Each number is 128 + 32 x the weight over its row's rms, rounded and kept within 0 to 255. Layers, rows and columns count from 0. Numbers have three digits each. The size before them is the row's rms in percent of the matrix's.

# layer 12 attention query, 256x256, rms 0.0413, rows 0-49, columns 0-63
115:137105139162127062139142080163117066073134138124142091140166154091164091128134126139138076139058085113116138146135137088077135118070147117075133151111122138227155115170167164138123102133167200
103:121125097092129093166115165122221130123086105104154071059074082079142132152110056160104146137120103088104113100187145150116119109142151099158085159182112052129138172117128111152117111085163110
111:127141107156115097189139150144115111075203140097187107153102154143072136135056130152133175122074148106133144143087085180163133136156152119109160114123183136131106113157111109141148196140182086
106:172120070140108152161144173149138173106125167095139148075065101139164108139119117104179132160125131132105141097145136152154127086099215151061105107202137094141131105122121187103138113185128136
104:160095099092054160058141185161129136068131134123152126125113093179119101139129101123116089159085108109114141087111100098125129092159086096178176151156123133176119089098073078169128166127082098
104:124064117139099074089155162092143093112115139189084074164118102168084171140130139158134136166172109097118091062172149212113243138101173179157131106102166140117143107133106145111108141137070120
102:132182088110135125122119142070122123123064149144206133144162104095099198123125128147110165180084085075103148077151186214121101087100160065128155156122099124143075193117085159185155115126072142
103:088093133138126127122118103169095144167053152114102116169113138099123190183107098076091177122163169185100142135116129211122152087186168142112163151186130103133148117143110111120111087201134113
104:158142183138079145172113155125077153138110108124127114157149120143100173150157109165165054121061135081147140090161171080161171182127085121162077118103173094131083127130121091111178197122091170
101:132102168166139107100177141128097112137144183124151142138088114118122088159102053085157141128139170117117142081110178185049102088080127120119113095166102139072082064095094107133132105103077163
104:120142134148106115175109167195176156114098117227133089135110133097114212161146160113162153144106123167107113163071130119141165138134122088113091090128112117141100111120108145128067168152182142
099:146173120088157093122106098093115182105058100128150169084044131148079103099130149107150143133086142132130175092135119104182131084120148117209108127138136144121086155130085162115106189169103137
111:105161128122133111174114073111106125109136126198091149092116166130135109112120148144086157141130153165119130136122163137102069180140155136120094158173078153148125191171163177116135145200157135
107:035083140122190134157123099088162169149156108150126098080197185098097195146114111127120141071106138150133122167147083090178128147121077089197141111102124130132142179111106079111128080165152154
103:150120065152114160188102096093165117121118149153083112142067149074109111130124170115127136190233132110118172101157128113128188165111143143135118107153109118132114057132094148182083148123144104
110:146066121128086123076124157123101121179082041141131138143150146189155083132112123192105153139089077186145185169132112144188156119104116122131070039124139072137136090109116183126118186121115085
104:142160112105082155149136117181125071138092123180104119112219103148084082152153164106160194128141171148099167128145176135187184142145093140095149133057126132112077141114104050125144115175139148
098:120142146115113146132153144093140143101128120066113137049105106170130148120176106148148164105070147179156138152170150169104118126150118134126066115107108157115149138074205122100127123133124152
116:114134167123131142120145191155152134082111130105100110063127160139122041167173082175114074104117113107118181163142155120138127100118105097201140135125123124150114193155103094170099173100148100
099:117153142147063140149175111121105203129067125151151116157126158104182169120131153116096100128128175133092097187131101132100118185058073158096128159111126151121097126112099120139095154072114188
100:089109136104093094183111119111090159154121135145111105167186140101129154128110144159119165145126092160080187155141091102104175124136098125151160122118131156156114143143176094129147075176157096
109:141114203160137131102104157116152103100149153140155104139093147127150101152043076122088113139094126097162156138135166182188122095108180107161137110138063079114111116157124095153206183135156087
102:139142110095120186092131095139111146089087175108082133125141122089124109161137162124098183104164139089132073134128156113098095120125186100096163132088147147104164127112104147152141138074190116
108:125197102144162144151176152083068172070135124140103150119189069124154119150100130115115118110114158138086146108096122090104091129139173199075098097151153110167148062188086169145085109134133165
109:128126159087152166137133154122115132139091119163174105102085045118092206159151085130128076204120096182107123141107147130131093163129170051095107074172138122093149116139128171125104102108131118
109:086080113120086155128154177133155098207108071153141126113092146103130143050114159114100155160161127117161099181165138126173140105148086074082114109145133152128122111106138130158098164118079110
100:143121151198115124122117136128132085101105156139141185102165150053140104106087136112146117148097083156143181163145076148151109107132113152087102124125124136147174153161164145171091126137095156
104:187084179095066130090152134114114147152129179131186189084135157112101156080113091149154136171130148136105104107112081125086118096173054202125108162163171118126124083154156126078135132148169194
109:195157091099163144189151135141101143112107128088128166163152128222087074092104154111137098137175132067111127149152143095176157115100140091128055117113121120145130120148143114146141140137113132
106:149111164127130119111134138093103040169130116141123157167160108150130140113114108156176147117109099095132157154106109161193094110121143071169122174104112120113164132195148047138176143215123146
108:173110087168129118066104136171106098162152146127129163131156109105143119126067199113193143146178089112093101140063106142108168219111166143109111155111123131187103107113137127096109126143109158
101:158145118068109144102145146143109162138134124088176147092137095117134106128101123120152112125127158124147145110120093112089162115033124118110122093156110145113066214147122126160119111135093134
100:107122109173161126122122171161171142135140128115121144075064178090145121163132162102076145082133110157096172120174130112118196100159125156132175121144189112137155162142164103102122156091161155
097:063100136102101202145199136136133173122130097115090124087134127102138098116148157133079183124166111129150146097128088173134168111130149141145085134049109216145142134102124137083182074166189092
104:104156110116107090161094165079126125074100109120137158135121093112153069151121097159108142130141109041144243127135100106146164171133152081114128135103148093177135114105118125113119179143106124
098:120102194097113127136117071086133124087078141094032094123130097130199080087128098111084145097132099073099098059153105123125175128152103133135118204100115114112129151095141091117167078111108139
109:134109133209141099125170109162061111117150102130155149129141134113095156137151158099104145203149148138117096072112078123102165180142192170078134171184091192101059112150176104039088167119145099
102:078090105150031169150161110097159129106113116114075097156132109079189161119133076150094119119111093098104173127137170118048081121122128125119135152169154118134104126124155122069149170092135090
110:214100158090127165095131105177174121156139116136183152123129162151129136129140129078141095148159214151095091110097119107111074120111149130113098145147132111157166035107091100075074083141155103
106:136095153105173146142073085124153156159098070126165085142099153185123116182118092112177111157079147150113123166133111147164175097117116160116069168106093178083132131117102109108119129167106145
110:138162150175066169124042050119138119135081076127120132124146107139125156176123154150137137060121081146151093148124077157171152103156157173141188119139158117141117149084102179147122146123133147
105:108164097096106109107088139091070145132073160131131101110132041146126127162100087165139169103090147145172122106147090078124127123172120119126192156138146102094125101216136116146104159137117150
099:110153115109136105077093095172124139176094120116140067076170107135075140226160143117133054141120113135129147125108130135163151133169172153149131099151120138127148108154151123100102120099148089
104:125103119110081120145184146074106107114115100190173089104156107162125117143117113090075125153124156156120130128132090143135137120084142107166121144117193148142160147106087141093110048108115136
103:124132127085156172151160177153091123085139148077173134110137136156119076153109165148100129091103110095136130136128156120064129119096141101131116195098083089143168167182154129144145079117173152
107:114170114161161116091132076186075134159175150135129122117076120065123154125113149148201123127119146107109114118144082061174102123168055095151074116105070094185122147132119087121148111158118140
107:067169148037156106131126154091132131090155067104087070101161115133107120209112096160166127130103142101126157147132149078045133075148119122110129170110063121170109121122126151190126149120164100
102:178083120089151175201129157127078086121092169032137084170109144154146121116080149121157157155114161138100111134162117131097140120156092201081116125179126097097145135145153168129088150107164165
110:137064097098089084109131132134095116102134139094107129085131204095162052089115169162151149181134126137156078128104153064111188125156105176119130142116099154086144126087144133070169117149113115
106:157135115128104118129160067125106070129155118192098134157133156156190156123171149111155113127104151176185159153169089109103128090101137125128140107154137172122038104118125095178138110118125145
# layer 12 attention key, 256x256, rms 0.0411, rows 0-49, columns 0-63
116:161133091118137147120096115201177124161097138111171114093150159085115124099154153103152106090126142106096102150085145130067108188086163162054180063110129106155227166138157172146095115146137112
100:090030148164147100185113123133142107126101151101183083128126092110139138162122123141095114155103123145110103100110121188179179138147117182194056134168131145132158158100092117126128094203116136
112:113158177170076149138185173174095095137133086123134162104057132166129109142185158123125138134096095113107125127148098167129163121112173085079196071151092123127082053107093092085177170100134089
104:154157102154099104151064168158145196135100065101169193079148166125148112094147095116162128180161163177098156170148173147137124094060162102111110146182135150177128132146103070145093104113085104
099:107100117062121158069129175162118164092127113090150138128121122113171173107107130112090140150088164128132116089144117154147102110123206140130154152082119136083153128085121139154156119157109114
102:154139182067059113107122115117130110142137137111087152116138130140113180162127090142081142118135096102105079100109084181148136095106152081130110123081071135160139111128077145149135123180124103
098:147134136148148100151173134171120084129136115088134202143117105148085134188116135107089134125108152132102149158144106136074126101141124172133116156177155152127103116177117157153177129172107134
105:126110113117098134112119082151134110152046150114053173150093098170095202116152089123160120104080099053144084157114163127186133126144090127129104154195088111104098088132130107157069080169148171
102:126063130138165169118158144139086144149035139135107103194118130156101194134149094079177121123154080106135119115143141151126175170082082138105137131108160156141124165182115076102182164121208110
103:098090159131113067102143096193103097138168098105131169209120151139127136143094077143143159139161138077088134062090150157110073198128135134076130202167081156155122109149147169150181101083101163
104:161144113134071149168212094156218046111092103194090097116099095089103140135103128048179144119114155139114124155157109139176113106139180110137072179082142131135160106075161125117140160166166229
095:158221106086145065127124138123135208143150110103117135145091145116065135148132142177169049076095146126083116094098200076158113127036126151145122166105113145155092151114075100135124166144114096
108:082141122082120091115080100101135113196091139129129142079157170069103150079135130173128136130136171131092115089135170119118089096108131147174127158149160109078098146059071122158108147181055157
103:081112085129191171127117061130129127161119127153138133129106118152135180182174094121151079104109114130073113118189118125116133085104140107151152167072127107144151175103094093111159127087085155
105:114128079178061135171092112130121152082154100179137145095159122059100154112096174101068118214191095086094141127165098124126135142176120129099161150109133190159107133133113168128069147155117125
110:092107099170164052066120120121121146159106101106127105082159163147123141148101130135132151125154117088126184152128133149152198114099148108171110097084170129104075077109133192119115181151131111
103:132161123142143126109146102194139099153151115125048155118110182120096164131118110092110105150143127152121065156159127134097119179086067126149111163094135145108134104117089062141089125135148161
097:120123136135120075175096089140133109087117148103086109143101129113192128146125133162179093093112181094119051135185127092118083090069123160130084163188100114122148117166140174166145138056155107
108:122136165095186087099119158147175105105118091138166131111128119065150102154164190156140056121148117163161108148141134146084142109110129124119113115085172147167149162142144127157133129124139154
099:061130106108097146159173112111163177131093144152142160136127161131110115089100084172178109084177107139155151047108076191129130163114083153151163102083155110089077108107130157139147143115149138
099:094141103078099123147221101201137140116165156153098144117097138126140133087131112132148128094141127165136209136167078154134176137140121103137128115191122127138158080148176150099191105132127140
108:153114189166181158088105173090134125091114140180107138144145160159159106134019160114164086134117117114158099144105125173155159139096111119142130117104165109085131170117107129085225177118104123
105:128122188081086146072072142159076160171106140131087158150073100154163090129134108171121074164101111074160134146094176129154095094116136142184114102001116150155129055145135125131151095059106122
107:128164117102130095115099159153112153172104116075109151163110126108119097134143092099104103086075178096088170112118155157178125119149156170125150129141117136154194123106140128065146114133132121
106:162086132118098117137114134119093122187110122134146185125094128131093105136056145151154136159143137157101180136141068135088087105155208120138129092154124179157144127126151144107149086120165103
110:135122090115117156125161138174153112105087123215092143072143081068143114129130102115093104114112121128155074165207089147148136109141133111122066089146143117125053098104154108142154119172203134
101:128167161102108092141116124182098135141085172108139137090158123074152116164126194124178113089099085112138170161164070143075089182131184093087058146154134128146148131108191168172145170130133139
095:125163114037052096138174117144130125199126165119185107119114127108099092121132093146158147102134116101119137113061115139119111155181154120177140146171115088138116112138133186137147154118131170
112:204177123087154091108115121148112147180126135139142074139199098191134131120079133131105101083151127135145132135171188134149135120101161078145113118113141163148168107163168132149115134106161152
107:143144201168171119101139075175153133142111159112134142126179148117069146164112148102109060165104094105103157159117142162133082119157114107145154108166067113055154138182171114113161089151104100
104:096095131188064084144143113184085087151124173131140080069191122121088096133110115142092171099170177115083120119085127187049131091146135079128206098146100156132119138191165096086129064111145134
099:096123131141154079108126116142114154121152174090091147114167088151113112130113143122173129154104137074147117067130147123103139123108122125144141068143100106112065152174091143204168185093117134
104:166114123055113162146138085082080145112154084133082153144118120099176150134102181074137120159122136133133132133076089122126233163202140174138141093129119145144097149098160079154153204068103133
102:058084139147129122118141146155133186173060132161141124116110123142177075095151130144042173118163131208126158140131139096122183126164115056149109174132117155095147141142118112142081161102134085
108:114138116088125068147079100143107155141133172122185132146157171147105148193108147161131113223098110144151211133152106108174195171091138136106166064123173110122116140138105063096107161119140144
099:140148129030131133104177125095104153120121138161181073152116092090141107193118132144161153131129150141190088119094152089094117192142116145167074101112103123107142193107135124084149094092111060
107:131196173128066105150145183072099093165105103121137133125109176174109119100133157119104127130113163115137133120100138159090115161143155149153130162169100130107082075142133124141094119109116110
099:146163122124110192149172067199138150113146135102092094111076142105155176100086119151129087161126151102176124127161106154087133148108178109129109099068151137159101114143064138097121159074122100
109:113094138088095187053100108091122090099120130119118122136150133142179060104163099143070102162159143076136147115109164123056065062181121114173113110172157106146110097080113139087094136154196146
107:132083114067123148147103110136140108163107127061090098116186081127101171197140081109191040141089143144126124143134112100138143113175171074113116151187133153103155107141036158132089127138136212
109:045085121099094162142069070120186124136120140073087124146115110156150120145138145144116164135117113168147079150104142129113145172073106120157127164132096075119093170129141113113158110088154122
103:153133136133140161118141193073118153134094177097128129117096107139097145171105140108169101086158145136147123185125118157089134159091123138185104141195130092129165069149118182097112061139198112
098:091126071117109153148113101134111130161142149133134113089067153177122117142110156195132118146129131178079102159096125101135119054159128162203098148161081175132127100169108146149117141120121106
095:181171099131167123118178133110153091100060104082118173159159120192133145121139129138128086139101148205138163112061177113114191127100097131131108167064123132111159100156152100156128150134143127
107:148086052126161139121137154153056159142130138103130131089167120135148112123077175189096120153149124188135073102124180093139129075165059161121169129182141104120129109150130086150125103113152060
111:147114116091090138135112143137152116133130198159125100092079115119047147160106142145151178159096100126114095119168147162122138131208132096166170120159114110113129132152116131162136017149163141
104:126174106106180083235075160124124088040115171107097135114102194100154120168181181084123102103117130112169107176160151142131108134132141142097129167153134177091079147117108147097113133094203122
101:127093129138138113154088154082095088134119132062110142119137114132181135128139121104160153159115179132082080095157149154162096123157119170144179131111164128153152111124212143074111191133164106
109:169081193096047167124127165059154106088196132146131089095104168068058120140109113166114124128157091139199130166104192120112094154195082152171182135091164188099190133150160121139124130140090106
106:137133115113085184165144139159184130124118178117163122109112142152147068135195102154113134105096124139217162189163047114130142094195112130114161172112141135125154127152133164212196149170150156